{"n_kv_head": 1, "init_mimetic": 0.7, "warmup_steps": 102}
Each number is 500 + 40 x the weight over its row's rms, rounded and kept within 0 to 999. Layers, rows and columns count from 0. Numbers have three digits each. The size before them is the row's rms in percent of the matrix's.

# layer 16 attention output (transposed), 320x448, rms 0.122, rows 23-43,87-107,151-171,215-234,278-298, columns 224-335
104:443561547504475488537500547507474497497511509579468525508486498469486517432519493487466470474512555584472483448432468547490397491518516433556504470501444500504596488564533475485544518480538438529549487461507541541467512524488496456568490532530517467537454496497476528450452516539501526529453547463450527535577510452485490505563525498485
108:434539488489463519433533533518566481449571566396489541548487502543525502495469500498537456490563464468463453447486486529473404474451531531570513393586515497387467534510525441554520557435511456479500425473493493497510525443535440517524481532527467482446509460531504449567469541463513470572439446533522478532418441469447479486508464489471
105:522461440500503490517445475464494497462509498546562407495493485467487476469559509583528512478448483498578473528441540521429506519468429444480477506550475462524505521595530527498526475497482454500503548429511556497537483510479469468461539430492489529390546514489459519448474473428416520462497450444475539475457520463369522522538480475532
100:531486510469472403474469470537508543477499483513535506471492483603519497534503468478507510466468565434455451520509544422550453516498487485503487462562531524484526515477486411517508566459461468492554425434522501527545537506541503475451544511464526511454539466531477470577461535428544569438491430514518504605450503479519514560535550457459
106:477414497447492468492498565478467530529468489448513500584528496496516473502497524469556458464458497487621478456579559524534471477492508505472504473438497392553492458511573559432443534530542492498489457529459557471427532555473578493516537478529526443461583476548502554554488462503448484534479496498422520510447432486551455453547486520545
098:464489531471564500537373511517484509484441485575493540517500500458468481472529467533429415475560495508490420531441461528459491505513567543545491475496553488546468513515506472504588483445531537533498543459475452449485573471531455534501570447507580530518517471474508531450518485485425471497517490535633482478504536534499471519512510378496
101:427450517453438543538467490535447563513511524501472535481489488511434552546516456497470445516493447582509507478481432536481454481462415502505547500423574471537486568407427446449497513518551486553478463504528439410519526445612544480460506487487489507531496488536466525465482499443489461517537532513531523446545525544456491454472482519544
105:532415513499486496435458566495401463443481452544476551555449479501496511436487488495461498510543508506488476500575475523506523459433518506504453456484506609524565483526514496471563479502448516500505502484527566440474504542497519490562472509509476509535489493468442440508515430516488540581453556445514549584563502510483464514528487510479
102:530528461548464483524507515483553510521526491478457421498491461531517425460433590516568528490570520468476494518463581453476504499438483542560570515508518600516469486511439484535436575459485501553493515546508543470502450449534544485556518526527526512556525469505540501532435549528482535498401566597440517446483574534544507548536529512518
098:490470537531523517427455507433484481434430496525415577589502507491574558478536509479547532483523478447422417466525511534473431558457579435498480457415504432449442561529579569497516480507469465539541522464561496530498522549449480502450514547554531552527524501506540504425532555497500509523494502611468571526448524479501517466429468482529
101:476493532508418483551519470555534520489530465476504514485525486492510501521496499481485449543381490540508569469493527480497463463463491485450527479522471421541491531522534566426520517472512482515444555453467485602507473483510468522545522567490472502494539442544515508434451447513516530461477531462511593494513423446506437502574469496505
113:458540485505479520525516466529532438464535520584530541472493457507437516536544524505538483562479451519527496520554476411478528432468529499498471420478532498488513497432586511451497494492624498456520484486484543515478453471499535517502515524436531480487482472506509439388499524519481425476518554532487510456491493453523456449490418474491
109:471525422390487491464448514506547510448459504494492430418507434506450478513468515495532508553485502450535520500561497503569553522510567481524567557516521567558498492467509514498600465563459456475514487565475528493474430561515477502544440487494492533559505496461532491568497473508502408551464524519505552497486497487515513504508495499465
107:596555530436535477458525495555508502454519492480492534450554487537534545486494527458500496552443504492480551487481544487503538537542433514539509540479515471497590538514488525559514507452458486459507489524445489461483496522533564464473454463385563431482524487545511522489498453457494523481508526576460540564459477471520440541506455430481
104:506439543562472538531523515520514576466515515551472501526513490453462526542529518516525468533480463531525480556478553420453480488448550467465453491478492580506517538540479505520534495549538484461469540499441502537573461447438472431466558568441508448497444489527453495516524486517439556521451527562542511529527483486499533492484612544465
099:449492557469460491481518510483509474477547490463499535528503523472521544498450528493447546471512467453546480530504546531556580501493523505445546466472449594593512464552564557487497430488536459475510519429528572489520556414537436474504400623516521545552498515444517403556543557466533457488536469520535488476525463484568504469534403476452
106:390474502444491491440473467506466516380490514422485513498575532530499553412417471561483519428503500499485525453446555495480437503496488507489506477503509452534511484423492529435530523467506522514480552512575536465530506519439533463452483473463534485516530484486479457496419495551497515477503518577469551469466493512473518487544513531514
100:454443414490520461520559425486520435470591489400471513511447487556516452460533576497512531573491524427510473518456547492522548503474484522507469443492555528615516449539530540478512498482562552506523456473503480556502514587517454498488429496479502511507434502595537579487469472489533501458469473569470530548540487507455406520495459455469
104:449472588535495478552541520507475469516443570499480600505541460472507492469463524458454457500476458485441439527527501452519473509598382482545558494447475491506510526544482502396487549539494502586554531436468491514569465490506490605512480523456493428433515551517538537498475513568459531456506592462421496536495435503509517518540429439522
099:553530499481449446460493501377537546527485547547496399506499499450527565540500469455600421492492484476520516482434532437496531474527478579510543529516532463442557546541492580572517489552434505481551506560516493427533548508503458463434511581455433474494485483513481562478568499486534550511482481498508557481441520476514555486427576506448
101:568511531535535493540510506455495453515484460497446559520473432489537510479484397537442518461514502496435460522515490517513497526492555437497478533520496472464466514515453480457497512522525492478493489525399538472476505463473484529477536485449510535525521471422528554504526512437469465547455548458578543526566523503513444496447515457494
112:511503508508530512526530530463576531457521411546500506486521529446515534491484496466502509421538429579479438559504500530442435548463437523552457526549520394530565529481536499483550520548552578500524494481506439512521487455512482499512475512426515460541442502528514525433505543542515468411484491449474503513550501560491488519466546519455
106:543474524511522475481517441468504506464475498456443533536539473442471550454502531514497477513560473521496466541528469477490531524493486490493507485463500462413457518503498580502458480460451412504521468521535496452481529488493480534491562452502477503429481520479500518419480499445437485444452432536495492543501545449437517546471461454505
112:502460537473490529496560491469473547476422466502547441583539526412492477453553482517498551523512502526492457582495552550519445484513449489431506534472551480458403456511558545552550516529508533463540542456477517475457525443583446491489496506494465488440482486481479548576445507465463517465462413458496496583448488496486485483549476491475
110:482517527544445528497508497485521492465450496557522460489475493489536601495438504504481528511455475460481525500458469448498516534510504476448496519586507583486480497536512490492489544556505499494520516448506469502536492549512507567498500530519534426473431491558501552566526503455505512537453456541492495511526513491419509513476550486444
104:472431484544505500587498488486454562547520522466492473501480516499490498558538613500547536564492456506597464522512541503466550483609518496488472440462531531546418516569416489531450437540472453542544393473462435503519511537485538423439539457568544455503521558546473530534515491404522488516522517464481476522477483515492476504476422514495
112:465407470554473576505501479526508416510506451470466468443571518483504490531597522503520440497527344514491554423487571516530478526453506523507474473529518526534506494510484480417516499519497495557522560459475482428496553494497533553497510496489505425490441508479467480411544510495480533528508414572533526472467518478550457513447498492537
110:526492447554523490488480488507485473526510509498505530476493449488561482542550504526583539533507455593618480530498458467461549495468528549442510582462546497480477459540415458496433471438557510451553541532490486436444532475483516503393479477516494550447495494475502528542471482509516534434548509562487464522588513509457516504573531514458
110:569505462514582485534409516472471507530557480483507551480503479546510463455510572426564498455515546468491494493512464601591533464429504486514436492500430493472548525545451508443516438489498611386537495431481560537507444488525632450520497521530485575472543433447513508490520566474480497469420561477454493514557462498566494486445505550494
108:530534491517537533490516497446502489508558512442521513543512472549527471462525562546471546472482529519475518471498609469603483544512468563559484552523480461560528449514485540526481511566447515523544517481528477445485484477514493593548541495444469469540513456534571462527431548456486497531410540539502562498521516510526484485463480516533
108:444451489489537485524517546562546448474434422496458518519548556476490448503551436422601507520470441460473480449473573526410491526508500533524440477471515340506492482466443558480539454490480525535442495476479454500510521496466493565533510508485506528475493454476481430518501544478471469526467455439466524463471537482553492503502492494513
109:541526540479516445511431469542529461483516501506501493504497428486565528488579520487515544475499458535556586503516439496548477453537461528472504477539422395527538463536508406488550526563417445490512512511548506528495460481529434489474503482505533495498504523542519552475499538501531482444534459595437531505540476489518528558569449460422
107:509469470476510517524594509549455481449482467416452455472476490548554539524479495457473450457484509530491534466532454504523471443452530559473495503501486462536477493483584497501445488558553555579539479523514538488479485515504476467534545493533517537451446472502544414510461527485531436439534537567532536436467450470491464472487528518535
110:542472503494379509478497434540525441417487485508534449469499448505464517487432557445429561510436529562570498476532461478535488550459530503425533542555493394610553501479544531501476492493472519527482546567504505521524471515492420506465482478450456438537503485484497499527507517478507537461466482507492452522507527462544572602498466456506
110:517597483415497530530533468567529522451453481470556445522500444486476468497414529512505526495463483419511441485495529458503590491545445520435538506487495478477571526453511441535585562521447534477488464537520490469564505500447510533496496518531541464539588473520462581503435461493553499452578469478568473517542478559475541470494515422491
110:452459514627514530524492443466577479464513486528533572498509594552536462509493470491494469540461481517402497512539519467537492484437469587475511501517509556506555466513545554523508442451582510525497550494545479504550479446464454450530540529450502475523466489537546532497453463592534448476528445501610479499545463479491455521531539529551
113:567429516541475528431527526530485530474527504511480521477428506431486558572500535552538505446545515480522547515499485518472500485520484448519542489464431542525467501494527507583494412462499522532451478498532528469483493502506556470472439512403487478491470508545566463456527506488479523568555514490518433533442489461507517516473481513535
108:486440496571603519491518487534484476481525432461540528461519502493543472477511541574501475473516471491543554453430561528421477466459542549424454517487599363470483501464507585493543466474467534535514575519487573573479571480521545528562553486462563448527476486456441489482427484498565420559537444570516546498526472457507480522565551456506
104:500448532504431508470561559512547481489556556446422508566459525518457486518476573536455565487446477502595491478501535460556420543517480481508473412483490593534497491482554541527516486551531559590501502407489455549517516468550493446503497525505530451447462510522450534520511486461482457507564545510465465498548486553490461513480476461470
117:460505498507488439485484491539574418485416483554508496480547468554538494482484563478537461562524555489518508505483568504551488444518482507550533554533531678513478562456506514525525534519416514510491580497419482569510409522529516530474476513492519484520457461480561485555536505484472437543539528514535595494547491489507494543599439483527
114:489530464442505488551475474487470522467537517483454500464486481476472569412507519568538382596526517407426546478415568553468570488505529458509494520501542471504495496582499510522429472545605562416485535488503488480510508479441413472543453521501537528516485475521511498518496426512494484486539511565510524455495503440476517494525514532527
111:582516520459494389443508497482470584545594490522400512497512477526500551461544481599435552486481552493411586501470549447519524507455445495517548502514545467541499508485528511441435530513491473499478512511481471482576443436473452528476467531511517501481532486521564522531472471512445556520497470457536578562465510507527467502469453537527
097:509568500489487518535584522476568492535421543444496505500507528523484549515460581547566501533470529491465563506522456438495527449484492543450517504516598570524463487466466541475497423447448521537420549565517515468561524557458578455494490499588499491492562476472501577530517517453482475400489408525566501466407496503512480521431465484577
094:485483440532528491580529521530543464462513480537633501452557505481456515498454426461526493505541466501536497467498542480489556546508479500472487504483415512570509472513495489502472567537507505527532494389432538511503471507596492529472542501563508497561501491517489551557503429551506498520495617438530506573473511495450426501540475547487
089:472539526498526490488481536475490434477466513476436469477434484494512537490416491489519465437557499504458499540493521472463568528461553494555504511463577473530449478458535479468495541467435530436494455542469488444477452495458498537488566515402538482529405549517575473442479598520580454520487507580556519519531502520498509520468506548472
090:557520525521530478507500527468521469497577497466490546499518577498484476475498522504497452481533501498450515426494441556515480483520526483533497513507508496527473522472576514449470443544576507562535532514539480502404529486560525515541567445495499461522527488484505498468482459525545475551495487413520441500484458466534498599517502507479
098:511562528509470537487485503455532427482566507513424482441529445493480535424444449487443523504563525538457421520488536477499482632500539522525483571459505523478485559541470535523516497423569565486458490466504539484559470548494472515467517490437436535493541464488531434514514585499547482439482515535534464503557549523484524469489571453522
096:564518456446482472497536448479502526499540531482481543465508538536607507500458504501442543497549480568553526507569436501509506564486443551438467508478445488496471452450496543584488494496533424444417499410534517486493434567503539480443468491475475470533517511437520529542464459466570520520497476517488488526523523521521552454470535507475
088:532578516501558495498496507461493517589530457500538469484508485536521562476484578498527513468472477431533476501470530480527483513560542468495505494607465473526557518471481462559467536566386467557517532498489508537448508456481492491561453458377494516518507503489485457574474461509575488487476463498524545557437517458541447577477464514544
087:514598483493516505525507433488510472524427548480465420466538530450563450561465483515506512452526498506497460519474551415485490487482552524506500558442599420452507545539518502435461531492506557519457493485527459450513514456527452518465579520484441490489464440553502452498424501498566509511486448564559535510437503462459482503504440386496
093:372495515488457449577480438452479482502502483473535441472559441446485632508560451509439542543492491498454515443588400464494465511499436445464472439541461472490426557531498556517576418456550533522465445499495470556470498490449526488435496475489564473492477480506487514465549517507490494483501485499460468489479489508464480470514521437488
089:471466548505524509441547519467516499538542460543530468474554484540498538481481583571524481435526465493460471532481478487494501482462515498449474504565531420462474515415546465532498448453558427505412605455455580529544431412476484497482457508499549515573477533513503466460488505500419501515484541487503450489511514515466576475505524548491
094:480468509568446530556514465564547501450519408505587466429462514492504487511461527536454462467500490529499398441459536550528578534450551416527458551528479539466513551456518566466514458448606481470532418541500555485468438491501472453447576504516503491483454531553446464494565529519558493525491499523494458494497481545552508410443526586508
099:518543381494432511496547575448560465525502561502482534498515487480490523465566499515491549509516511499472527495496467557489439514525425510526526465467479537536547500544522529528576497467574497488479580519451411479538548536510540546486473442529460491460568515487529532500484464526419524495453465515532517513494472556454454493538479474506
083:551539469526497488449460488500523483524417486474508485538418502463500464468521552571470517445580512489449429508497489494456505445500413542481480455496524453514477506471423473470459572481593570489454582500482472489477519512481530475490506536501454506469485511551490544441485531523472521494553445577484493506524514510424501421481496517500
096:435463515519472495481544373517495562584499514592464574520540513499560468503547533466521451500488496472440514466478480497520466526500502559481512446566519533504523497480450483455490490506534525519504474456567398508512487502552495551537527558559495550496506527417520463552513446545417490446468464488521508416507540445430532443499469499557
111:519540444470530487413533525529491523560474550501489492502523570462552437510505409506443565522496530509475457435472493507535493483541554484499502534455454450448580558515495509521483505498510547546523538499525496445484555519480514619549434492540468525480511473462457528447454535525475488484408465444525565444508529612479528535582474450502
090:543491495443421473577504517472457435540535427528506518474515575450465490464497537540554447598520507449456493505521521555504506491479512521570472482512548524457444509478486412464497458520481489504514460523531519458426551509500559508551575438508561510564453535564537493521497442657505492546493511503528481525490523469474442487438530547498
087:504447524497479508548523528525543581565520483517523512517545452514458426475505528406492471577484461510474548502515519545537476425531537545522563479523518528456539521550536481473448531514418489522569509468453464528515510536545453469540478529497446471469523423492509492514515524536493523535459558413529551440564575545481492497515438480467
100:597460495476504519550590495531539531496442525519487517527545531466549456574456447445487502480440536537522498426435379484503533456450450475459493536605457429454556536495476548484497400562551455428529572528565553466556502499519500567468458493499439468465558552443472458524571545556504519524478548491493542556578524567488463544560407510461
085:519506438470449506500491530452492454466497499476527528510481533481564498475445435554491480561440459562509476530512472477519583552520506482411481486482475468501432483508462523546459511520520553497540584581524526466508551533513526536522487502500408547504479474487558501483465499452540523542534430473541435508564487470545458493471605521511
084:527464545493497540527533467493501479510566484505554563502544525502568512557492479492452531543466500615552471477490465481567567551464463484549470552465416399480550515494457407484511456441505454583497581484449525568507480503542582482520518454494480486498553458532487427545459551454531452517521531480502538575501523552521470502514488485474
096:485478506532542528486446490553524517500513526420597476551562505496505470536463474471580468487487430532517482504503480437521582425495533558511511493480427450455513479481503534487482426455504516474529502482508481530498508549500470446551535500460540507515505459445520476461559516508491576334467515511471483540470470501537448439525499476469
100:531403524519555501446483459509445520546518529483533499512520472526482464549535515460497517538526425416511553446520505489555535487494488481436439557486461529491460549447447497470486501504438533468487486624504470477466486470506514527551522406519521563400497519476486446505488490451485541579523527572491500504460476502485491527546482488530
095:529559475478455473564417453498528470504470437537507442484445511520480464504505462484492586492467455482463470497475512506571487495528449485432552498502564492542525478477482430495482555450537488543491588548505475455543518515448565480478496493512533480510475491448485462435518523537497460461571575440500483462522547569498520533489503514448
094:505532495540546451455512469521540459556556486510457571426507521491498495493500552527523524508491462483503487487549490522512527417532520524493524424461467477514537495489496480534450450464488446533458465433506487531545504502495544473472486513589478474574507486510480454511589440570596445485497516467514544545553444537540471489491483476502
095:479466423482512539493533472568452551563463531504431505497431478457480520502530500466504488505467485579513510569417500579447499514492461517547524561428515401549492473493511546477528442538485553487465459517460523504511474495459500487539493574495471567486470569398490443493550499551403474537499525475456532509494505534496481470520503511498
096:489540428459542490576499501495486484512492556539505512437522531553495476569506480573460479455490464490533504512448441499481510415440542525475502505584499551436563544518536497504566577483496513446525519492542495562526475501515487508510464493504446552451454534436473478445469464532498544448509436517473566446487492534495507509422485508475
096:551580543462512474445502511519543471469525527479538501541460480460466472469443492498507539535464468454501500508528514497506561463523587443513524463494475445490535510580520534503504526487510493457540508542543520500501483517542571498490507491536460524453546480540535466475492514473515470524479524403475526519494411534445477434483449564482
098:466503531523494464504480467458487456434441476565494418531567543493497476509467462460446446474573518475448531450513553504486507503537503543566495544549520435482489501445585526486522503500463521526433503554438531534518495493460485459454500541465490442539450470493551428458539614502492429502455492398496566515441452523515517443550479515473
095:456486544494511484543539493576528438501482553451557496514564433493482525527532512567537435581452431534551571523474505516449540578532475517473488576532459452518435458466538564545504497489552450458502515511445420538497516473572458565508547496522542460492528507525452488534507507483487516447491492472474473507492507495524550460506453524473
097:440434486480547496495512483525494512530512493527456486443523470524500441552508471500501452508523494514517522468571512530431491468585557495551495485542487552463584471511544499458541485489501446435523462495483508506475491521513457443424467510499500514537497517498548463400493453472513534494649447471429488457509438484457527543476529486522
097:471500459511532489539464469532432459521572568483501526499494429518431540472599575525439495573480571570521607551557448508501523486561545500493567498517527510534484436485464473589572534576539530454528423542471424471434535523498509424505438449490537510515439564519516535547507451509524491485459520504542505519533444472521529457501487509467
098:489485492491513507459533493470444570532493515502480546568583510488492511499525494489547545489482479485536472494471453524483509538544490519530486530450491495417509453464477540564497526513489513514579544471538515474609513507470596502487457459479480484521476530480509454485473426495429489597477418492477488429474535443516511509427448432499
093:488514556490496465447456428463488473507449534512514470481442521474548479451518483554492557521460534514481409477455528511508510564572542506449491508508550487495520504457422494491559477465435502445522487450604550491514552495526500546507489414506488508519570506447531493506577446520547513526540482487449446629519478455530592557502527518452
095:489526446592561484516522447528512551538460499552487622626500541477539563497537492464558489467468483540517535503468500460431483459493543524500434481491445496424496477561529520521502471448511482480542476469502448501455507546493574503520540559449563472471475470512509453533519479526509527458483518535473522490435558553457454416481542557495
099:442470515561517544558500531445446547526503438516479456453443500498529562521534417529478455427495464589574528538551517553506481487454555462505500455478517417536490468506511471437447495512541502562507519512478548554455505499473530472492472534503417538487488523468547443468546552439564515571549535504527510561520482525584448512489535534486
100:522558592465469484519552524506467470508478501504526505531474479463543443524436512529488498447581422507546560453555491495502495519534509489545459510538562494454466490454498464459507540567453453417561424506532547469396502564463571417532463467488515501483478510494551532508539510455580461523483544494421503528470474449488450414522449459461
103:449526467526524510515403528530499535427485515520554509549513522605578478491519474468515518458492516493429465487484516462488507514486541517457579541501542554430496502490571538441438537535526498504557452555549517557482463491484474494482564486535492484489564514514423447422483529487493533449441492478459535475499502480488478465543489489497
100:514505487487490511521485494505460444517501450516490495498406579452453544551556479494491491531508530502529431479549477474538562543468454507528461512444458489481483520509514524522480498537546443537509420478496419483474462450505490513563487548399497560477507557521500501473554518531445568501520513461524441563518472434564487495433458516524
098:461558547485544492480429485461453439469491557594497498468520512470518477478537451489524498489494455464458500569519519512492560548512500507518555502444525471440407497482506489567485527418505436468475480514544472469500475493464475547524501555512540504551530476487578501408471502460473504423520431489584522442440481463510555505470579501490
093:549480475497537597486497490478488466490530419489478463502496503536495470529525499536501519538430491405518515489492436544402547508472559556485450467490508491499462530470522497539466524432463489464479529545516545449496512441467541438413495492494557494492490564543487459444501536465559494406388472461502391510517618498486471466434514517490
097:520512482562487539507479499631474533481510489483488487527548535585523434463489535501533557470453487468523521477616507530452422481440531498431468518558474611447534456479520513508524536477440489534492456461482518481492536471453515484515493450572503552482498547500509481525429472488490509600423398507539521498532482551456486482509475480522
086:540498495570486495571510432484539489472568451472557493544535542483497462486539484366528469501528472472504513520499528481482507494499472531544500484530471495490497537562422544523493538505477531478477500419440450524531546537508516455511504474468460460518481508459499539497538513504420453470443499398484487518487543502555454563501533492532
100:549493512520469500485488585444474416482435524473485526494408494495482479507472535471476506515478594468478420503408526569463563444475535471562539473476528439470491444526511582560475521563544502474514578468504532447468532558494507540493468519442480421545573517548537438427517504487535513487498530471499487547582502558541516482586534551489
100:539464479461463519565530560522508496538472470483504587515482481457513509499500510509538505516505551598525486510553489526519534505463541549455464472491446474498538552510473529512519476505459510474501495566477519478461461505495526498464488503468496500498484530474496504568491539527518545508505464483479473534417486470514477498516547509520
101:542483477559455474536474511473470456542423499470492444458466463485490475566481475499487491565538514459428534511500474527456455558453488543566430465505502564559485572476445513475516525490525529615577571618484478458441457428503402463542529501473520481506513435539446475447454566499414494524479484483493483486476506510478545525549474479499
094:512525520465491540559546556493510501509509520494552453445458453517507556472508492520460517515523559465475509458514450547494481482403452529544480452462418415471498538406375546552532482495518537511558504537517499468549486478468485556489482425502509492497509427466580489504518522435548558500524535522566531576561498459551458503548510446481
092:508494545483470535472503553536530502420502486494477417520517540506577494482498462512536540470457492546448540503495498408453433564570522428502562488485491489523537441447461502495466474449440523453591553479479527560450487480458487451464461507478537472419499528501476608554474530466554475488452533523548487483516555471447511563464498540532
097:436482532500483479500480480485551532476571507380539453547448457574453541472475468511508521480505515514506446477488474500497489478460405541487480497464586497445531519503543521537415464486461523438456541523479432596528499414466475516501469535504469525518547487501444479492479461540485491533533522519463488475470516506425533535490526486512
100:471515441485475566475552563539562533493520468487530508495533457476434493473465517523506471481528441538489548531563565446564469467508416429554541462489490553504589439489526521528485463498446470442506466387491514500532470518424520507542501485514474525482536554461453606512451446494482540621482491545508468482479527469511509521455461443478
097:459542479522503526469541453527499509539496479473525511510463544524496478483521517526423505429474537497439457522541551480533457524502490552515532500557486460519586548520473452523503515569477545536489533581526571463517482460403497573500439469433445511528445555499528513552531475631441474587546490578540552492477536499445489535494544529583
091:517517515466494527491560452526518556532438442521508548559514540484502580454441449455521509544483534508516500526466527511492501424529499509429462474484488470503465558472489438457459441528534492554489512568507568538555524455467489556523544518437581509474516551482432523543526497524535533523475512494513457478557525434507444479609523586516
100:502502562506445481501530547551509554468504509462458473519439507453508449516441472484543459483576509514483453516499506567566542533446447507473448481457493607473490542544374484446479525420455538544487558488487514463568434439539451529508501497481502453520525510483463439493517504512503528459500478516493453483501492574486492589486533524497
086:505557520492494462500485501460447419458494461489459495495503568540532510524449534490531503493513551525563436555497544544538555510494432635502448499451545390567430500435514521516482537548584615473500509554475550458464481456492520526489469507375479475537487494510508516484520521550498544528498552478527507518517490524566564489498520526521
082:504514511527539513611497521456450488499506472540435432460539526456552478552486442482532498565512487503523566547470486475548534519519508515496566524456502564435443521514512517495458517471509579512535486457437492492521431477547434490496557561508376523600479579531433516432502538439478532497450537456543618506496530529467477567505533526464
090:518415555448468479486447505421478532482534422475563439413492496494513547540526526574414537516472623506495494490481512511507495510454457431543516495528490412427477551470523484429461468435467473577503507563554517459469459431572497506455499459567584498467454523437549595439452596433533431524556474455530443418545472524425517537459474502490
092:559486542492475454455507505436525456572486559500494492462446527495457472505451489467553500556528560587530436559434477456445494565444490548514476542505517495441519489533520517521455452476522468465504556450525451455507518540489397542546516500447513468525439489524427535563497526539434453489519517452483487508476510456474556491491528519456
085:512475457562550508480515524577509454587544490515498520532519509482475588471530429456520423430432504492464528570518485477559521513530461472474505483507433485461565502459453512478483466408509513585457530528468460482524471529513495512461497482510504490476514500445530447552526469529450491487559483506485444491502629474483540616498407512497
098:509516521485490525496580507423531449558500524511438400512516502514492515476506487493453530549510554499464523508516548577517463550548373498552464518533528550495532452483492421492541522518486494466477465530443481536504451523485491517427530451499508444471475534444466587553481473471501445579515486586548533469564489560506486508480555524530
103:471489513556475500471428474432570500501515535604516492554440535538562562495554558420567534533489474477502547474538512580450501537565457478441487485482528554457495449551476530526541486474514495484509474472528466482492499574536519524469505496584417529463558437507538483457446491448500485449497547473485512474484530526490488472518492493518
098:492526424530491479487525454585541575581402496492561515463549473555489494481542556474509439482566520488475501479481469490513509525585472483466464516554502512487524500499463487430443532524491485555558541524455516474502547518450500523427492454476477553467503491457492562554492528535459600514518558571478465512488552502534507531474495563537
095:534506488498572443490492433442516531586513545556520552531488435472489520535489483450425503513502572510505527481562459482521454519531548505541479446533531578482502484483523459510555480532551503529536507495526491506484516518492495459573513508518468503518513450499460518484507458488449464532491489505458466509451499516435523467461468460508
092:468480459495506519508515440485515488523455409461492476502467444505486540483488500586465463420507547518504507482446444479510435495553492517570503472487560522611481504495472508492527498498578493457447447491512502546436506504522535513446485475478554460486526532465481472506559504504587517471516539454530440562511467500550567544463532507473
# layer 16 attention value, 64x448, rms 0.138, rows 23-43, columns 224-335
104:491460454502409474467491548551479467511539616518462461509466576530520502471507444512475423568512554533444481511466461518449510515506502484515539547464576478476463451544506465542483545482548505518486512426429592547513489514494432437425528520536482495521504523502481516606495540478500446492517481460463516469517527476488455492462533473464
097:448486545500592502494565566485523533536538468467532564475528533444504447536536571530412428499482532495549535557568495491484498501524528477583402489453488528482496547523478572471519384494479524469441531419505477529505486512517473560543465522504473477482559510476568464543430509486520487475497470557538473533519498525459507479499502445512
104:477490532486501584463378524549456526449446443432502485548483512483473525479431510447487412426493499561423489470535533489524525524468500490521519525462546478546496478460493501545544542484456492499522561489423494586548559442531454551513600503526517516508526497445516554438507433508488508458562487456507487403538515553543423481482541465579
094:525463482527472468474532500465508485414499512445585473488432552479525502539503474494495469533498473543505464458579456512487527512562486475575533496506510489461547507518415489540526484495537452482409535479586457536452515506524469504513504348496562575504556459484502486433477550531567510447526517511533487430580448494527481554502418487524
103:470470472508464511477503603487542475482491496515537489487469444520522518444469479532504507499514551558433526482514426500455473458539487481477466497424495464430464435452493465526492481524524552430482461558475523467479486543534540523594463606470447458490430493495545497539512454472487517493484547518522486545458480457540530438563482535554
098:506460494506501540518436535487477535508566470506478489515477533509528497536485490480490440462481538528498435449565474535498489514481494521472565594497514507481461532513517489496509493485484506479449421460506501569566450458456535472488524521487518554527534565464445523552393465509522478498479544580479494582518504472543488528539513509435
096:520530453534478549539514583518519431442490450493501507568501460491481503532509536518492453455514512441509462575520455526530543532511478430511464479452527472561474381523478530490524513502518528450526460533569551535482573592532534464544512565518574476458538509442445564500536449439433513554500534580463561502491517485516497508514567570501
099:532485490479574454478510533405529503561552514513543506525424464480539475471418443487431521501473545471466478509471411496498417530503528472481506534489496549534546575428480502496505474482468398499531429615491553542507458561488453490456445505469519481467485540539498530539450486451557524497542479603501436494490551498534558517494560482479
105:513482486474457576463441497515438513491499512517498512469533588499509544467482503464511434487411500515413517510521495492456446472483465513501480496454501488525517490477490453494472473476426557555482500483501514512530535451504575489545456470514486472509498501466400491567486452520464500458500444519422517546483448510503459449449455530492
096:465472516525501541506496486502520513499509514497538462466506506465492494508499501503422493490519484448457504609470486493520484485509475585570446562546438460428473498423527478467520502436419462475494544478553500539533472597458552541473459518502507505521530486534423480518416471430501487498550508538490446488521454510508523497464487495629
093:530531494497514490511479572564553482469503488508558426519442478508475529493455494590523564467541501459543510525496555444431453486439516556620557474499539456500454583536472478485485475418461431523476489517506467485483518510487446467501464509553481483469466441472515534515491515487521428457545477431498558496567559503523503486527498461483
099:479549514544507506453484500507507498509538549443506510512491474476463482476465480470511569477500538527487469516456500451507463503465489498569512473496476564482446509472565513503424460540545401498513564498509504500479428576448457508547524583415514518582506526530374536544553480509494483581488458486540528443532546485475527574531504508488
099:497502516472553556479476502499473496498498520533479446464395455511464484566528372506468476532489495558508522571406449475487448568465472464522586534444476474528489497529440498392452551542476542470513531517535419525493509477462540518516473527480481523482504435550537535533586493470469521505453523479513511522537459476541497539511500431500
102:552467489420465487435431520538533466490515553499443513542510496494501526505532526513517537495499515497465540467493432482547509473512422488551406536497523514485510455561518576507534561462505440458485539511476451467498491538447522527468486488514490577507447563552495484482520473494454440462425521496492485443545560500398504483499460482585
106:483517515463504568515487498484476474486532546585459493457455491481503539437476603471521493569483519527469454491448437487491486483536483490494513401412493502467519555576493536512502506446523552566504556529459476528474508496521483484528533506486575532501530507571441442479512487443480564547479468499509517505485573502492544573492473532378
100:468554561429427517500544401525449521583548459526498531433493445517522440462531474531485473462502460528493535496564524471512535475450548574527482535474569495505470494474486469491461457446490402486525486459457502468508461513478503501531497473464485447538505492445524628512542498628511544492495586546507473478529504489562497490460518477486
103:506438539451482396472485481570534528521559608497551498490477484483519525476498524501445508459416477441559558481436516403470493447526519510501560471471498532522455494440487520510417462501490556463506436460528541502482485502516431456441497531549495539498515472524515431451430528461519427427527494499548484484467502509517514477490489490443
098:560514475464492497524512497476444606442407480468538494496483514483516511451529523514522534502471532513539567518451500530528466418533525438460504480495466504494504532454448498453497509531457511469545522489483471491548483510537532521564468435419542534483448520518487456601518535500528483547510587476474536544513468505536572537471454481552
100:470471501531492488459568517523455589553499502453519554490419528466516473498541463510500468465499468471533516479524532488466475510461485487520412521469499480395508451531491502521541503551506511503478437460505480528516554523474443485557474542489470487492498453570485465491582498514512512504440470554441464529446501474419485521484557524511
097:493500532554519465541433557495498485493478529540449505440529522491552477584483508446560535495600521517462341475502537509459514591469496491490576497419446452505504461456438520459561572472469479483464410527478538536443558548544493523539476523438556451512561444432457489493590516549526476474514525427535492467427549494486542467477532540456
098:510452506535451505530551594439468540440557498514490529437524445556513552419589510434503467482488480518560471441524518501498489541540496517430500515582553480529505458525549525492527498472443498454545508489512449542495533452531543547474484438558499476524500551484483490549542561495456564485420449477477433585533465532433483529445507506481